Part of a small language model's weights: embeddings untied during training.
Each number is 50 + 12 x the weight over its row's rms, rounded and kept within 0 to 99. Layers, rows and columns count from 0. The size before them is the row's rms in percent of the matrix's.

# layer 4 MLP up, 1024x256, rms 0.107, rows 328-434, columns 0-31
104:33 65 39 67 49 46 54 40 41 68 41 61 73 52 42 48 51 27 51 48 45 67 33 41 34 43 54 61 59 51 60 14
108:60 66 62 53 57 67 42 65 67 57 41 54 35 41 56 51 49 37 59 35 49 77 62 63 42 29 32 47 46 49 57 51
110:43 73 52 40 40 53 55 44 55 54 50 40 54 58 40 37 60 28 42 38 42 61 37 64 68 40 62 46 69 66 65 43
105:35 49 54 53 46 51 62 67 34 60 35 47 50 38 59 41 54 37 87 44 41 41 49 55 63 56 39 59 39 47 52 68
096:34 58 51 45 66 37 46 46 31 58 28 45 66 41 33 33 29 53 52 46 57 53 38 66 20 60 66 62 65 43 48 38
104:52 67 55 81 58 62 73 50 58 55 48 62 56 39 29 36 52 45 47 45 73 52 15 48 35 69 65 54 47 60 53 53
090:53 59 27 59 40 66 51 49 54 59 55 56 60 47 45 65 57 35 46 60 35 49 61 80 56 80 32 40 51 60 69 48
105:42 58 63 54 67 42 48 63 58 45 43 43 32 13 42 53 48 56 55 46 58 55 50 58 64 30 69 59 51 49 40 57
096:36 44 57 38 37 46 42 45 56 37 58 56 42 29 49 42 72 22 53 20 43 49 44 45 41 73 54 27 31 45 44 31
108:40 59 71 54 28 57 41 72 35 59 31 43 38 34 57 47 41 22 49 30 38 59 55 45 55 38 68 47 56 71 46 32
093:32 49 48 66 40 47 57 51 43 61 33 64 29 48 41 58 50 56 58 58 30 79 35 50 47 55 44 32 48 35 54 76
094:34 62 69 80 47 55 75 53 39 44 31 49 22 50 48 60 53 59 33 57 45 70 60 69 63 39 61 23 47 52 66 46
118:34 57 69 51 49 49 66 48 40 58 52 53 60 59 38 56 74 64 64 49 41 41 48 66 38 57 59 43 44 45 53 26
113:37 65 32 38 45 50 48 34 72 41 51 53 32 37 48 54 40 57 48 54 36 55 66 57 48 72 48 59 61 31 45 45
096:59 60 62 58 33 48 47 71 40 60 67 43 37 63 55 41 36 69 63 44 59 47 53 50 29 54 40 43 37 46 53 66
093:58 48 70 58 57 81 77 70 63 46 52 38 46 46 64 52 57 35 37 55 71 47 22 75 36 52 43 42 23 44 51 29
107:60 55 58 62 30 59 60 64 52 59 44 53 45 35 38 20 56 27 34 37 50 56 28 70 51 35 39 59 60 71 49 65
101:53 63 32 59 39 48 50 64 56 61 59 60 41 53 56 41 56 64 54 56 55 59 28 45 54 41 61 35 59 40 41 47
102:22 37 56 49 59 57 54 51 46 40 36 37 38 42 46 33 51 57 26 53 51 61 50 58 64 44 69 56 55 57 48 36
090:45 38 55 34 41 23 46 63 74 54 48 48 47 50 53 53 53 20 65 63 31 55 55 68 27 41 36 51 48 45 57 51
098:44 43 30 40 42 53 63 69 56 62 44 51 60 29 64 45 41 55 66 64 50 29 44 66 59 74 51 41 25 54 46 50
098:46 55 67 57 25 52 51 72 47 74 58 54 37 35 37 42 79 48 43 43 31 58 57 49 61 61 56 41 45 48 58 44
090:60 39 25 52 59 57 46 46 39 74 54 61 42 49 35 39 36 37 43 51 47 66 57 51 48 64 28 41 39 57 64 50
100:42 48 58 62 60 39 43 65 72 71 47 60 76 40 57 49 34 54 36 43 58 74 52 81 57 34 42 44 59 49 46 36
101:60 59 32 49 53 44 60 33 64 68 51 45 59 55 45 54 47 46 77 41 50 46 53 72 21 56 39 59 46 38 42 47
099:35 35 67 47 62 45 51 57 58 63 55 31 33 49 53 41 56 53 51 71 51 48 67 53 41 32 52 45 36 48 58 52
094:57 60 58 66 43 60 39 68 35 60 66 49 33 71 25 36 59 58 47 60 47 64 50 50 56 47 53 56 41 54 44 57
092:45 54 55 53 44 48 39 48 50 57 48 38 21 53 55 56 44 38 55 59 42 46 37 53 53 34 52 26 41 65 61 66
097:55 57 50 58 50 74 53 55 33 49 56 58 53 37 25 43 63 15 56 41 48 74 21 70 28 54 38 49 52 42 57 34
101:69 45 42 63 48 56 49 31 34 60 38 56 33 37 44 36 46 36 64 21 47 70 52 47 39 61 64 41 47 31 45 49
113:41 63 46 41 51 54 44 53 42 44 40 37 66 49 41 48 34 48 59 52 56 69 57 75 26 52 67 34 29 47 56 61
080:59 35 69 54 37 65 79 57 39 65 68 30 42 28 54 44 57 45 44 48 52 49 38 41 44 60 50 49 41 46 48 56
099:50 73 49 63 38 69 58 64 48 47 53 58 37 62 49 52 50 56 56 39 40 65 21 59 44 38 81 40 57 47 38 45
105:59 42 63 30 48 62 70 40 35 51 51 35 27 46 52 37 41 43 61 65 40 46 49 66 41 59 54 54 50 43 60 52
088:68 52 46 55 52 31 59 30 45 59 40 56 55 42 36 46 56 46 83 49 38 46 50 44 57 49 35 21 36 61 66 53
097:86 53 44 48 34 57 59 47 43 57 39 61 34 57 47 55 54 47 67 66 50 70 58 52 42 37 57 58 44 72 36 66
100:50 37 84 39 54 50 50 60 65 62 20 36 74 35 40 30 47 34 65 54 46 45 62 49 45 58 40 66 51 60 63 45
100:58 47 54 28 66 48 64 53 43 62 53 52 54 53 40 48 51 52 72 57 50 55 35 47 31 68 39 46 45 45 50 45
096:38 64 57 45 48 55 42 43 66 70 52 46 53 52 68 43 52 65 35 47 45 64 47 59 60 33 50 43 21 36 42 55
099:32 41 61 44 47 70 50 46 47 51 35 46 43 20 53 32 62 22 52 58 49 40 57 43 55 40 62 44 53 53 38 47
097:53 66 54 71 61 59 49 58 27 65 44 48 59 43 38 40 60 61 52 22 38 64 69 61 40 41 48 54 51 36 59 57
098:55 58 36 35 64 42 65 35 37 51 59 33 60 42 49 49 54 28 56 53 73 63 41 67 38 50 39 52 54 61 53 46
096:47 57 52 41 63 27 46 63 35 48 60 53 52 32 42 50 37 44 41 33 34 75 27 50 48 60 58 47 42 26 60 37
105:45 61 49 68 38 33 61 49 39 64 35 54 67 55 57 41 78 36 42 57 32 54 33 42 47 38 41 55 46 54 64 64
116:56 45 39 57 68 49 41 58 43 51 59 53 34 30 32 18 50 49 51 52 47 68 40 43 35 42 53 20 42 61 64 40
102:51 64 64 62 44 78 49 57 51 45 65 50 64 15 47 52 53 51 42 16 66 64 39 53 65 54 57 48 53 42 59 39
093:40 52 37 64 44 64 51 40 66 61 20 50 64 40 27 29 57 45 57 45 33 56 47 65 61 32 61 39 57 59 61 42
095:41 65 26 56 56 50 75 54 61 59 21 63 52 58 49 53 52 42 74 28 78 53 40 64 56 58 37 72 44 38 53 64
086:61 46 68 41 53 50 57 55 53 56 63 49 52 45 54 62 48 40 37 33 45 62 46 43 34 41 76 32 37 48 47 59
085:53 53 67 42 40 60 52 62 44 55 53 46 36 43 35 36 46 44 46 62 51 54 52 25 56 83 42 47 57 37 55 63
098:45 44 58 67 35 56 63 60 49 68 60 38 50 59 35 56 69 45 68 36 68 54 61 63 65 50 58 42 48 43 53 65
094:61 64 52 34 50 45 55 53 28 54 46 45 40 51 46 35 73 34 67 52 54 60 29 56 58 49 46 46 59 50 31 65
104:53 63 61 48 50 58 47 62 46 61 43 43 33 31 59 36 69 57 47 42 60 52 52 42 55 44 45 57 45 46 67 51
098:48 53 45 56 42 49 59 30 43 67 54 49 77 37 71 39 52 49 78 45 51 67 40 40 45 49 61 63 44 81 36 41
090:53 48 46 69 48 67 62 32 50 45 51 52 53 61 46 52 65 57 42 63 37 63 52 69 58 69 41 58 57 70 35 33
092:47 55 71 53 46 51 72 42 46 73 48 34 42 66 55 61 51 48 40 47 57 62 28 71 33 55 56 47 52 31 45 44
107:56 59 46 52 37 46 48 56 43 61 43 48 40 37 39 61 41 39 42 53 70 51 48 67 43 58 61 21 28 43 61 37
071:73 44 76 25 57 71 60 52 47 51 53 35 65 54 33 42 54 44 65 29 52 58 55 47 23 47 37 44 55 15 54 50
106:27 55 42 58 54 54 51 78 49 59 42 52 41 57 57 49 48 58 62 37 67 49 35 53 69 49 73 13 55 53 47 63
092:67 53 22 54 53 52 73 93 48 47 61 56 43 44 35 43 63 56 59 35 56 62 45 50 30 58 48 29 65 24 60 69
102:45 46 57 47 59 60 45 73 57 61 64 47 56 56 55 46 66 40 45 58 23 65 49 52 51 38 35 53 54 34 50 47
099:19 26 56 45 68 55 61 46 61 56 45 44 45 63 46 43 66 46 62 47 51 47 74 54 46 40 48 46 35 55 50 54
084:49 40 46 52 45 43 39 50 56 55 24 45 48 28 47 48 66 68 59 34 37 37 42 65 55 26 57 43 77 54 41 58
098:53 64 39 66 53 61 53 39 36 51 63 47 55 26 69 56 49 50 45 20 34 65 45 78 59 43 54 57 29 43 55 63
098:46 60 42 45 59 55 61 48 53 57 33 47 48 39 48 37 58 44 59 57 43 38 29 45 32 47 71 36 55 47 68 55
105:38 59 47 61 40 54 47 42 34 44 54 62 13 43 48 52 30 39 78 46 41 66 47 53 47 43 50 42 43 51 70 55
095:48 41 40 51 61 64 71 74 78 40 48 50 50 57 48 28 45 32 54 29 51 44 44 57 51 57 42 49 63 47 52 61
088:34 68 44 51 45 53 51 63 18 51 48 63 66 57 64 35 66 39 52 31 81 51 54 34 56 46 49 44 46 74 49 24
101:52 52 47 57 42 60 62 51 40 46 36 48 54 54 48 20 72 69 61 59 65 46 45 76 37 30 64 61 51 41 52 51
096:47 62 69 52 37 58 62 44 40 53 64 51 46 62 69 20 41 53 47 30 40 67 42 60 36 37 60 36 51 42 60 43
111:58 54 63 19 43 47 44 60 33 56 33 52 37 50 50 43 64 25 50 34 25 61 57 32 57 39 58 44 59 64 70 42
097:53 60 59 27 57 38 57 39 52 66 59 12 55 57 31 54 51 55 61 27 46 53 33 66 46 44 47 49 61 33 69 54
102:55 46 54 22 56 66 62 52 53 48 53 48 43 38 58 32 62 55 42 44 48 39 38 53 76 41 46 62 41 56 73 37
101:46 54 63 61 33 53 58 67 34 67 55 47 54 56 44 41 71 51 54 60 49 65 49 76 66 61 60 64 48 36 46 51
101:50 69 74 36 42 65 60 67 52 51 61 40 42 47 55 48 77 52 45 72 44 56 45 54 47 20 36 52 36 31 30 62
100:47 62 47 50 41 43 63 49 29 49 72 45 53 47 68 48 57 35 59 52 27 43 58 60 52 43 35 39 78 30 59 44
100:58 55 40 50 56 55 53 56 32 71 33 64 48 40 38 46 41 30 48 62 35 62 66 83 52 49 55 67 63 26 59 59
108:52 76 55 25 59 57 51 45 40 59 50 51 62 33 59 24 70 72 56 46 63 52 46 53 53 63 56 56 55 42 36 27
087:62 72 39 53 53 51 46 56 40 34 55 49 70 49 32 47 57 62 76 59 68 64 52 53 73 58 74 30 30 33 69 37
091:61 61 45 35 37 32 56 50 43 62 35 43 34 37 44 47 36 59 45 45 47 81 42 50 42 54 83 39 55 43 48 39
092:43 42 84 88 31 61 47 44 43 60 45 49 54 64 41 43 64 32 69 61 35 37 35 60 43 42 48 35 52 64 38 56
099:48 62 56 48 49 49 54 40 56 54 53 33 41 30 54 31 67 46 61 65 55 53 46 39 56 46 66 34 39 37 65 27
099:63 81 25 63 53 55 54 41 32 57 56 53 70 30 51 51 52 62 67 41 47 53 25 59 38 47 64 46 54 18 52 48
106:45 53 60 29 45 57 37 48 41 41 26 44 39 44 46 42 68 51 64 43 45 64 44 51 68 66 56 30 54 53 58 38
101:59 52 56 52 43 65 66 47 36 60 40 41 45 56 38 57 60 51 78 59 16 59 59 59 58 41 51 44 43 63 54 43
110:47 40 49 62 39 59 62 68 43 43 52 49 70 42 56 08 47 49 50 49 38 49 47 54 40 38 54 55 44 54 80 47
094:73 64 77 55 53 42 57 60 55 66 64 45 36 53 62 46 49 63 48 49 31 71 32 62 39 55 49 55 60 30 35 59
105:34 50 41 52 49 44 57 43 52 53 52 64 66 53 37 50 46 36 31 19 22 52 52 31 42 58 65 59 55 41 33 51
099:64 42 42 39 43 63 69 45 31 45 47 53 52 36 56 46 72 47 62 38 52 44 37 48 62 55 33 53 57 31 54 64
098:41 62 31 43 35 54 77 55 49 52 53 63 54 41 31 55 41 33 67 66 48 44 46 44 60 47 61 47 60 50 63 27
111:58 54 39 48 60 33 69 53 57 55 47 49 38 46 44 40 69 15 57 51 43 61 46 50 37 36 39 55 48 59 42 42
104:41 66 42 68 59 56 55 59 27 58 37 54 37 36 47 53 46 59 57 31 71 51 40 55 40 37 65 41 72 28 44 51
089:57 44 48 36 38 68 43 62 43 58 66 57 43 35 31 47 52 37 35 48 24 67 44 52 42 47 42 37 47 34 61 28
117:59 48 56 38 40 54 48 64 33 52 33 57 26 40 53 37 59 50 55 40 55 62 53 69 62 43 41 49 43 54 29 48
083:65 73 57 63 43 66 41 37 36 60 40 48 61 37 25 47 47 61 54 46 36 54 59 43 52 65 62 47 52 33 61 49
114:30 25 67 52 54 41 50 56 48 47 49 38 53 51 35 56 36 43 59 40 42 44 71 53 37 52 72 46 74 57 62 55
100:47 59 62 33 57 29 44 72 44 51 28 52 49 30 47 51 46 44 59 44 66 49 26 51 37 42 54 51 58 52 73 43
089:45 56 40 56 37 65 63 44 33 55 52 56 59 50 53 41 50 58 65 62 57 54 61 59 57 64 46 38 47 62 69 50
095:68 22 60 33 45 65 62 62 46 53 57 17 69 39 49 37 55 30 65 42 50 61 52 50 42 40 46 39 26 41 58 49
099:43 62 46 54 37 62 58 75 63 55 38 50 59 24 28 37 54 51 37 51 46 51 61 56 49 57 60 57 68 41 66 47
101:66 59 45 49 58 37 57 51 56 53 51 41 66 52 58 57 70 48 33 39 45 70 48 57 33 28 36 45 45 31 47 53
113:48 32 56 51 48 65 54 44 46 61 59 50 28 27 16 37 69 27 46 44 19 53 58 53 57 61 53 48 49 48 52 49
113:41 60 58 38 35 50 55 54 29 57 51 55 51 44 43 26 56 38 42 37 61 51 63 45 64 55 58 35 43 34 52 23
094:44 42 61 33 53 50 45 50 51 33 38 53 42 54 54 44 50 56 54 69 35 53 60 50 65 63 43 47 32 27 65 44
110:45 49 58 52 51 47 53 53 55 56 44 54 45 35 54 50 51 38 36 54 62 57 46 75 32 55 55 50 40 55 56 52
093:63 64 61 52 70 67 51 42 41 64 55 34 68 55 41 48 34 50 52 31 32 76 34 57 46 35 58 52 55 44 64 53
100:35 41 32 55 46 63 82 59 43 54 52 46 35 42 32 54 60 39 78 38 46 49 52 41 53 67 58 57 47 47 43 56
# layer 4 MLP down (transposed), 1024x256, rms 0.0989, rows 328-434, columns 0-31
105:46 44 33 36 47 45 67 56 30 42 39 51 47 64 32 58 39 52 66 59 67 38 54 36 52 33 48 45 64 61 34 55
097:69 34 47 54 55 35 45 51 66 39 42 30 58 58 66 71 30 43 55 46 26 49 46 66 56 38 72 41 61 68 37 41
108:51 59 59 47 55 64 52 48 52 48 41 48 65 67 38 71 36 62 44 82 59 47 22 39 61 37 46 63 54 53 69 47
101:56 66 34 63 51 64 57 51 47 48 56 52 61 40 63 35 52 58 54 36 26 38 57 36 52 56 32 48 41 36 59 39
096:74 54 58 41 44 56 32 62 74 58 70 53 29 44 44 48 63 33 70 47 39 49 65 76 47 68 43 45 41 43 50 50
108:59 58 44 69 48 41 53 49 57 43 42 64 55 35 50 29 41 54 39 63 56 37 40 51 25 83 53 44 46 64 39 48
095:54 51 41 57 45 43 40 45 49 57 43 60 55 51 52 63 68 50 30 78 60 46 80 66 63 48 25 52 44 58 44 59
109:63 57 48 78 51 63 50 64 45 64 43 68 49 48 49 58 50 72 44 73 62 68 72 40 51 36 23 35 54 62 61 52
094:44 46 64 49 78 47 49 62 64 31 55 47 57 58 39 57 39 68 58 79 44 55 46 54 52 41 59 56 48 57 55 70
108:37 44 57 36 56 49 46 51 47 47 40 46 55 48 27 57 42 35 49 50 63 33 64 46 53 35 57 48 56 54 58 49
093:47 39 53 23 44 52 22 46 56 42 62 48 49 60 43 37 73 44 33 61 48 44 51 55 56 41 28 54 44 46 45 66
099:52 37 62 52 32 51 38 53 57 51 69 39 35 28 64 53 56 40 42 64 53 39 53 59 68 61 62 32 32 36 33 57
112:40 56 36 55 48 58 61 37 60 57 57 54 46 44 56 56 51 40 51 70 50 55 54 63 70 58 44 52 59 66 44 46
108:49 70 46 27 55 56 52 29 66 42 48 60 34 26 51 47 30 54 49 50 50 33 46 50 53 40 46 52 54 41 55 46
097:43 42 44 42 56 34 44 51 54 56 38 63 35 36 57 29 56 73 62 57 50 26 57 36 27 47 55 65 42 54 58 64
089:57 33 59 34 45 32 41 58 57 13 31 25 45 62 52 50 52 65 44 69 50 32 80 39 40 42 52 70 58 63 53 64
102:54 44 48 57 58 42 63 42 51 40 43 44 59 44 43 51 41 45 55 61 35 57 39 46 61 59 56 78 61 58 46 50
103:46 39 56 37 57 45 60 30 40 56 40 53 60 73 52 62 53 42 53 34 56 46 51 38 52 33 59 65 55 30 47 55
108:58 77 37 54 37 66 44 34 47 58 39 59 44 62 63 60 37 53 55 38 76 58 60 40 67 65 43 56 66 36 39 37
089:50 37 77 48 80 65 53 36 57 41 57 35 53 34 50 52 41 63 47 40 57 43 52 38 60 55 71 72 57 53 37 34
101:51 62 50 58 34 55 51 44 49 62 60 54 71 45 61 36 55 48 16 45 26 34 62 28 58 52 43 67 52 53 45 79
097:48 22 43 38 61 28 52 63 78 17 52 43 40 52 42 53 49 49 48 54 62 42 64 53 72 55 46 43 51 63 55 70
089:65 66 67 53 53 65 57 71 33 48 46 25 44 49 40 47 53 54 50 29 48 31 39 62 42 55 50 29 53 53 73 36
101:47 60 31 61 45 69 57 67 42 59 36 64 51 55 77 64 44 56 53 55 53 62 59 35 54 40 23 47 67 43 48 62
101:54 52 46 55 51 63 39 29 49 62 46 61 42 65 60 53 53 51 53 50 45 47 68 58 38 38 45 46 40 62 42 48
099:57 70 43 45 48 67 66 30 29 54 51 55 21 39 57 73 27 44 51 50 26 47 42 64 58 27 47 61 48 39 55 50
094:54 55 45 73 49 46 53 44 43 52 41 78 39 45 54 52 58 49 71 65 62 54 68 46 61 48 35 39 29 62 33 86
093:58 61 46 62 49 58 48 50 47 58 37 64 46 53 45 53 60 41 38 68 46 51 41 61 59 49 40 47 51 59 43 57
093:40 18 64 57 48 62 61 25 42 33 28 42 49 50 55 71 53 45 60 52 46 47 35 61 51 29 60 45 66 39 61 49
101:58 53 60 50 55 25 53 35 50 51 52 62 55 38 57 64 58 67 50 44 46 66 31 68 75 46 53 51 52 50 49 69
103:60 83 34 60 59 33 56 66 77 51 24 45 57 37 32 67 52 56 50 49 46 61 63 41 73 49 40 32 34 51 49 60
087:55 45 68 68 69 26 50 52 60 35 43 46 25 54 73 66 57 58 30 66 55 26 27 52 59 44 50 47 40 42 26 61
099:56 42 50 47 56 61 47 36 45 46 55 56 43 72 50 49 40 57 55 31 38 55 04 44 60 60 62 51 50 60 51 18
103:41 50 53 48 52 69 62 35 53 53 48 40 45 55 75 65 37 36 73 51 63 48 59 54 56 72 44 61 55 53 72 51
094:37 55 43 49 51 47 53 42 49 55 44 49 36 66 54 37 54 45 51 44 44 28 65 70 40 40 30 46 47 66 49 72
099:44 57 66 42 56 41 46 37 46 44 45 59 42 51 52 40 43 30 60 77 48 45 63 61 36 27 69 54 21 46 58 55
103:53 54 36 52 51 47 41 50 51 61 58 47 47 54 47 54 68 47 46 58 50 49 63 47 48 61 43 42 23 55 54 66
101:47 57 56 29 55 51 35 36 60 35 53 44 63 58 68 66 45 48 61 42 34 59 51 36 49 76 45 48 47 52 68 57
099:61 46 51 47 53 48 45 50 40 49 51 47 56 52 48 13 52 39 53 30 44 27 58 53 51 72 40 35 57 50 29 63
099:51 45 23 53 39 47 48 54 62 48 51 63 52 37 53 61 71 49 12 54 45 44 47 61 46 58 45 32 39 59 26 59
097:58 59 53 52 36 54 48 45 63 48 59 59 58 68 59 41 55 43 53 55 35 41 63 40 46 59 70 73 65 56 32 71
104:57 63 47 58 46 43 50 54 43 46 51 54 51 60 37 67 51 50 64 74 40 58 47 60 56 58 38 32 37 66 59 46
096:55 42 62 44 67 42 45 57 83 39 53 37 45 63 64 37 61 56 46 45 62 31 55 50 32 53 62 47 57 57 51 61
107:52 35 36 52 62 52 56 35 62 43 32 52 36 45 42 28 54 55 49 42 50 54 51 40 64 52 48 72 44 78 72 40
112:59 41 50 58 58 66 45 53 44 52 41 47 51 61 52 55 70 43 43 33 49 60 61 41 34 47 46 59 50 67 47 40
102:56 44 59 54 58 39 48 52 49 45 47 59 47 37 54 63 31 68 46 38 53 51 35 48 73 51 35 52 62 63 48 25
095:57 47 50 65 50 51 46 38 42 59 34 58 68 49 54 40 28 57 33 52 40 46 44 58 63 41 52 43 48 56 87 44
094:35 48 49 55 66 29 28 57 61 28 53 54 44 54 65 59 43 55 52 76 39 45 57 50 70 67 52 51 42 53 46 42
091:43 57 39 73 48 60 64 48 42 54 48 64 60 49 44 78 43 43 49 59 57 61 51 65 68 67 46 35 37 66 35 66
091:43 50 46 55 51 48 55 42 55 58 47 61 54 48 33 45 49 53 27 49 69 45 68 47 69 47 42 40 61 44 47 65
099:32 55 44 54 49 48 51 51 60 42 52 49 78 52 29 52 47 47 62 62 52 65 56 46 60 66 58 63 51 51 36 43
100:52 49 47 45 53 54 45 26 46 39 47 50 69 60 42 30 52 56 65 38 54 43 65 45 55 62 58 21 58 61 49 63
105:50 52 50 45 47 35 49 52 49 33 29 48 37 30 54 48 43 50 62 46 62 54 64 50 58 44 55 61 51 60 33 57
100:50 53 48 63 56 50 46 47 62 64 64 52 51 49 48 50 61 38 44 44 56 52 43 33 49 17 58 39 39 50 43 56
094:47 58 48 54 49 49 55 55 49 47 58 53 59 54 69 77 55 70 56 58 50 68 56 69 62 72 53 48 51 51 55 60
093:70 43 57 36 34 53 40 74 38 48 68 53 48 61 59 37 58 49 35 54 50 67 53 41 42 48 58 63 65 51 40 48
112:56 59 57 50 64 56 49 52 52 44 51 38 50 58 41 39 41 45 53 41 58 48 46 45 51 80 66 40 48 56 28 51
087:50 55 52 42 53 51 40 31 62 51 49 50 76 41 53 57 57 64 61 44 52 43 64 32 56 64 53 40 27 35 37 45
104:43 55 35 47 46 56 44 51 37 58 40 68 37 74 49 68 43 46 67 42 50 32 49 32 62 30 53 28 39 83 25 68
092:33 43 50 30 63 38 45 38 72 40 48 47 45 50 62 53 72 56 46 50 61 44 30 66 54 58 65 22 48 66 55 47
101:26 31 64 34 66 24 40 26 31 46 40 55 41 66 39 47 37 46 45 67 46 37 59 35 60 38 43 47 46 41 51 60
099:27 23 47 48 57 40 56 31 31 57 45 56 71 67 52 55 54 57 41 53 56 69 32 71 28 61 57 41 62 37 36 36
088:59 46 36 33 37 44 44 67 66 41 58 51 53 43 35 32 54 27 50 46 51 37 45 57 55 61 73 43 46 53 55 46
097:64 33 65 53 51 43 46 43 52 38 50 45 51 52 58 50 11 57 40 29 66 43 28 46 66 52 41 58 47 68 53 33
101:52 58 55 66 48 33 45 47 73 53 58 55 43 33 55 40 33 67 33 52 53 59 54 55 37 53 45 49 57 63 37 61
104:39 53 59 49 57 53 59 72 46 51 54 49 33 53 56 55 61 31 60 59 37 46 50 36 54 55 51 55 69 54 56 65
094:52 63 39 61 53 52 41 35 51 74 65 83 62 53 45 55 68 58 44 39 47 34 39 63 63 43 41 49 31 61 46 60
090:65 36 63 31 49 46 45 55 65 46 52 44 37 48 47 23 34 44 46 39 19 36 40 45 42 59 66 52 56 40 67 56
104:49 64 47 52 46 52 49 42 53 46 49 49 40 48 43 49 57 44 80 44 67 59 45 39 42 45 46 49 57 79 49 57
099:44 54 56 50 57 49 50 54 55 51 43 43 63 60 77 46 39 66 50 43 42 55 48 46 33 25 61 29 50 47 45 37
112:43 47 59 39 62 40 53 32 40 55 40 40 63 72 62 56 33 58 61 64 48 35 55 43 44 40 52 43 62 37 43 57
100:56 55 43 45 42 43 50 58 66 69 61 59 53 52 41 41 65 56 46 60 35 30 65 33 50 46 32 35 56 54 44 72
102:70 51 53 56 51 42 49 65 63 39 63 52 51 56 50 25 61 39 51 36 47 30 36 51 41 62 54 41 56 64 56 59
098:74 47 33 45 57 45 56 58 64 48 47 51 28 45 31 44 59 54 54 54 62 71 50 53 47 64 25 57 50 44 49 50
106:61 64 48 53 52 60 64 56 61 28 35 53 31 52 55 35 38 50 58 63 52 43 44 54 63 24 59 65 50 61 42 56
101:48 53 43 53 49 44 52 28 52 67 41 70 51 66 64 63 57 62 52 65 50 71 78 56 62 48 32 44 44 41 54 63
098:55 39 51 45 62 50 51 72 41 29 53 40 56 51 48 52 45 36 41 41 28 57 65 52 66 67 47 62 41 35 63 54
105:33 38 66 58 67 33 58 36 60 20 35 32 54 55 72 31 47 40 62 31 62 49 32 46 55 55 41 63 74 50 44 56
092:61 54 53 54 54 48 55 47 49 40 52 55 61 34 38 38 49 39 56 57 52 53 61 46 74 45 70 64 52 57 36 63
094:40 57 39 43 53 43 47 50 58 55 59 58 48 63 60 42 44 48 57 51 69 66 46 33 61 42 50 63 52 44 25 49
092:58 49 43 37 59 55 65 50 78 53 64 52 52 41 37 41 31 48 52 38 41 63 71 28 55 58 33 52 60 55 52 49
100:43 55 61 51 66 26 64 39 48 35 40 43 57 64 43 54 52 42 58 73 66 56 70 60 63 45 31 51 28 54 59 48
099:36 55 45 59 50 47 52 47 51 50 46 42 71 51 44 47 45 42 63 66 58 35 52 57 50 36 50 53 65 47 26 68
104:47 63 56 62 56 47 60 44 49 57 33 58 48 39 44 71 58 57 73 64 54 53 37 42 72 52 47 45 59 48 48 59
106:37 44 53 40 50 43 48 43 44 56 63 48 53 41 45 45 77 57 55 45 56 62 73 66 58 42 56 38 63 40 69 48
106:50 45 43 50 49 60 65 58 39 53 44 43 79 62 64 36 60 52 57 65 41 48 46 26 34 43 57 42 53 41 29 64
098:47 47 42 39 52 42 67 53 50 53 30 56 31 48 67 28 46 62 41 59 46 51 34 42 52 62 27 40 51 56 21 70
109:59 53 41 70 43 49 63 27 48 61 55 71 60 69 58 56 50 54 51 59 53 66 61 36 37 51 51 56 48 58 42 58
102:55 59 63 53 58 55 48 36 55 31 45 45 72 44 43 46 49 57 51 48 30 32 63 32 47 38 28 62 47 29 46 46
096:28 40 59 44 69 52 65 23 55 44 55 30 43 47 47 44 58 73 46 54 57 49 47 51 61 58 48 56 25 24 54 45
103:60 53 64 55 70 48 41 32 81 42 57 34 34 48 39 50 51 57 46 46 50 54 57 44 42 46 39 57 70 50 54 60
104:48 45 41 54 57 63 30 55 51 71 43 56 46 46 64 63 45 40 54 39 62 27 34 41 53 28 28 57 29 57 56 60
089:33 44 41 37 41 18 63 70 74 38 51 45 68 56 62 60 38 57 55 55 65 68 47 63 64 67 45 45 53 47 54 68
113:42 48 50 44 61 46 59 63 26 49 39 40 49 54 33 58 62 51 52 58 55 56 36 58 36 48 41 69 38 47 45 48
082:54 39 51 14 70 35 56 73 64 33 60 41 53 60 43 58 34 51 42 46 36 47 67 38 58 63 60 77 48 35 54 51
113:37 57 36 46 45 50 47 49 50 46 47 45 65 64 61 47 44 80 57 50 48 55 48 51 41 30 61 34 70 70 45 57
100:58 49 53 62 51 60 62 48 50 55 47 51 66 18 44 61 58 45 55 56 66 42 43 38 39 61 52 36 19 38 65 51
096:49 45 56 58 42 52 31 48 54 53 65 61 57 57 49 32 57 52 18 60 67 47 65 39 55 60 40 60 39 67 58 50
097:47 59 58 37 45 59 58 42 41 57 57 42 60 37 58 64 73 52 49 56 48 57 44 36 47 60 49 42 26 22 58 32
094:56 58 57 65 55 46 53 47 38 50 46 47 53 40 60 42 37 34 42 51 46 49 62 55 60 48 48 46 38 51 49 37
100:56 45 48 34 50 64 54 38 44 51 52 41 49 53 64 57 47 67 28 49 59 45 38 31 40 39 61 59 49 38 66 44
114:42 49 47 39 65 41 47 39 62 50 43 52 44 50 54 54 55 40 26 59 35 56 73 39 65 45 49 26 48 63 38 71
107:53 45 73 38 61 27 39 41 54 40 47 42 54 52 48 27 39 39 48 67 36 59 68 75 54 35 39 58 64 42 53 35
094:65 51 77 58 46 65 48 40 43 49 60 39 63 41 74 43 65 39 61 44 46 42 33 59 36 61 35 56 59 39 53 51
106:27 45 40 63 52 45 71 59 48 55 44 61 42 45 37 57 55 57 51 49 62 54 39 38 41 39 63 56 64 41 64 25
093:48 36 31 37 40 21 43 64 73 43 80 55 59 48 37 48 42 40 36 49 37 30 60 39 34 55 65 21 55 50 58 69
104:41 54 48 61 53 50 36 43 51 58 63 57 72 45 59 51 36 60 48 41 49 44 75 48 54 38 47 43 50 46 29 63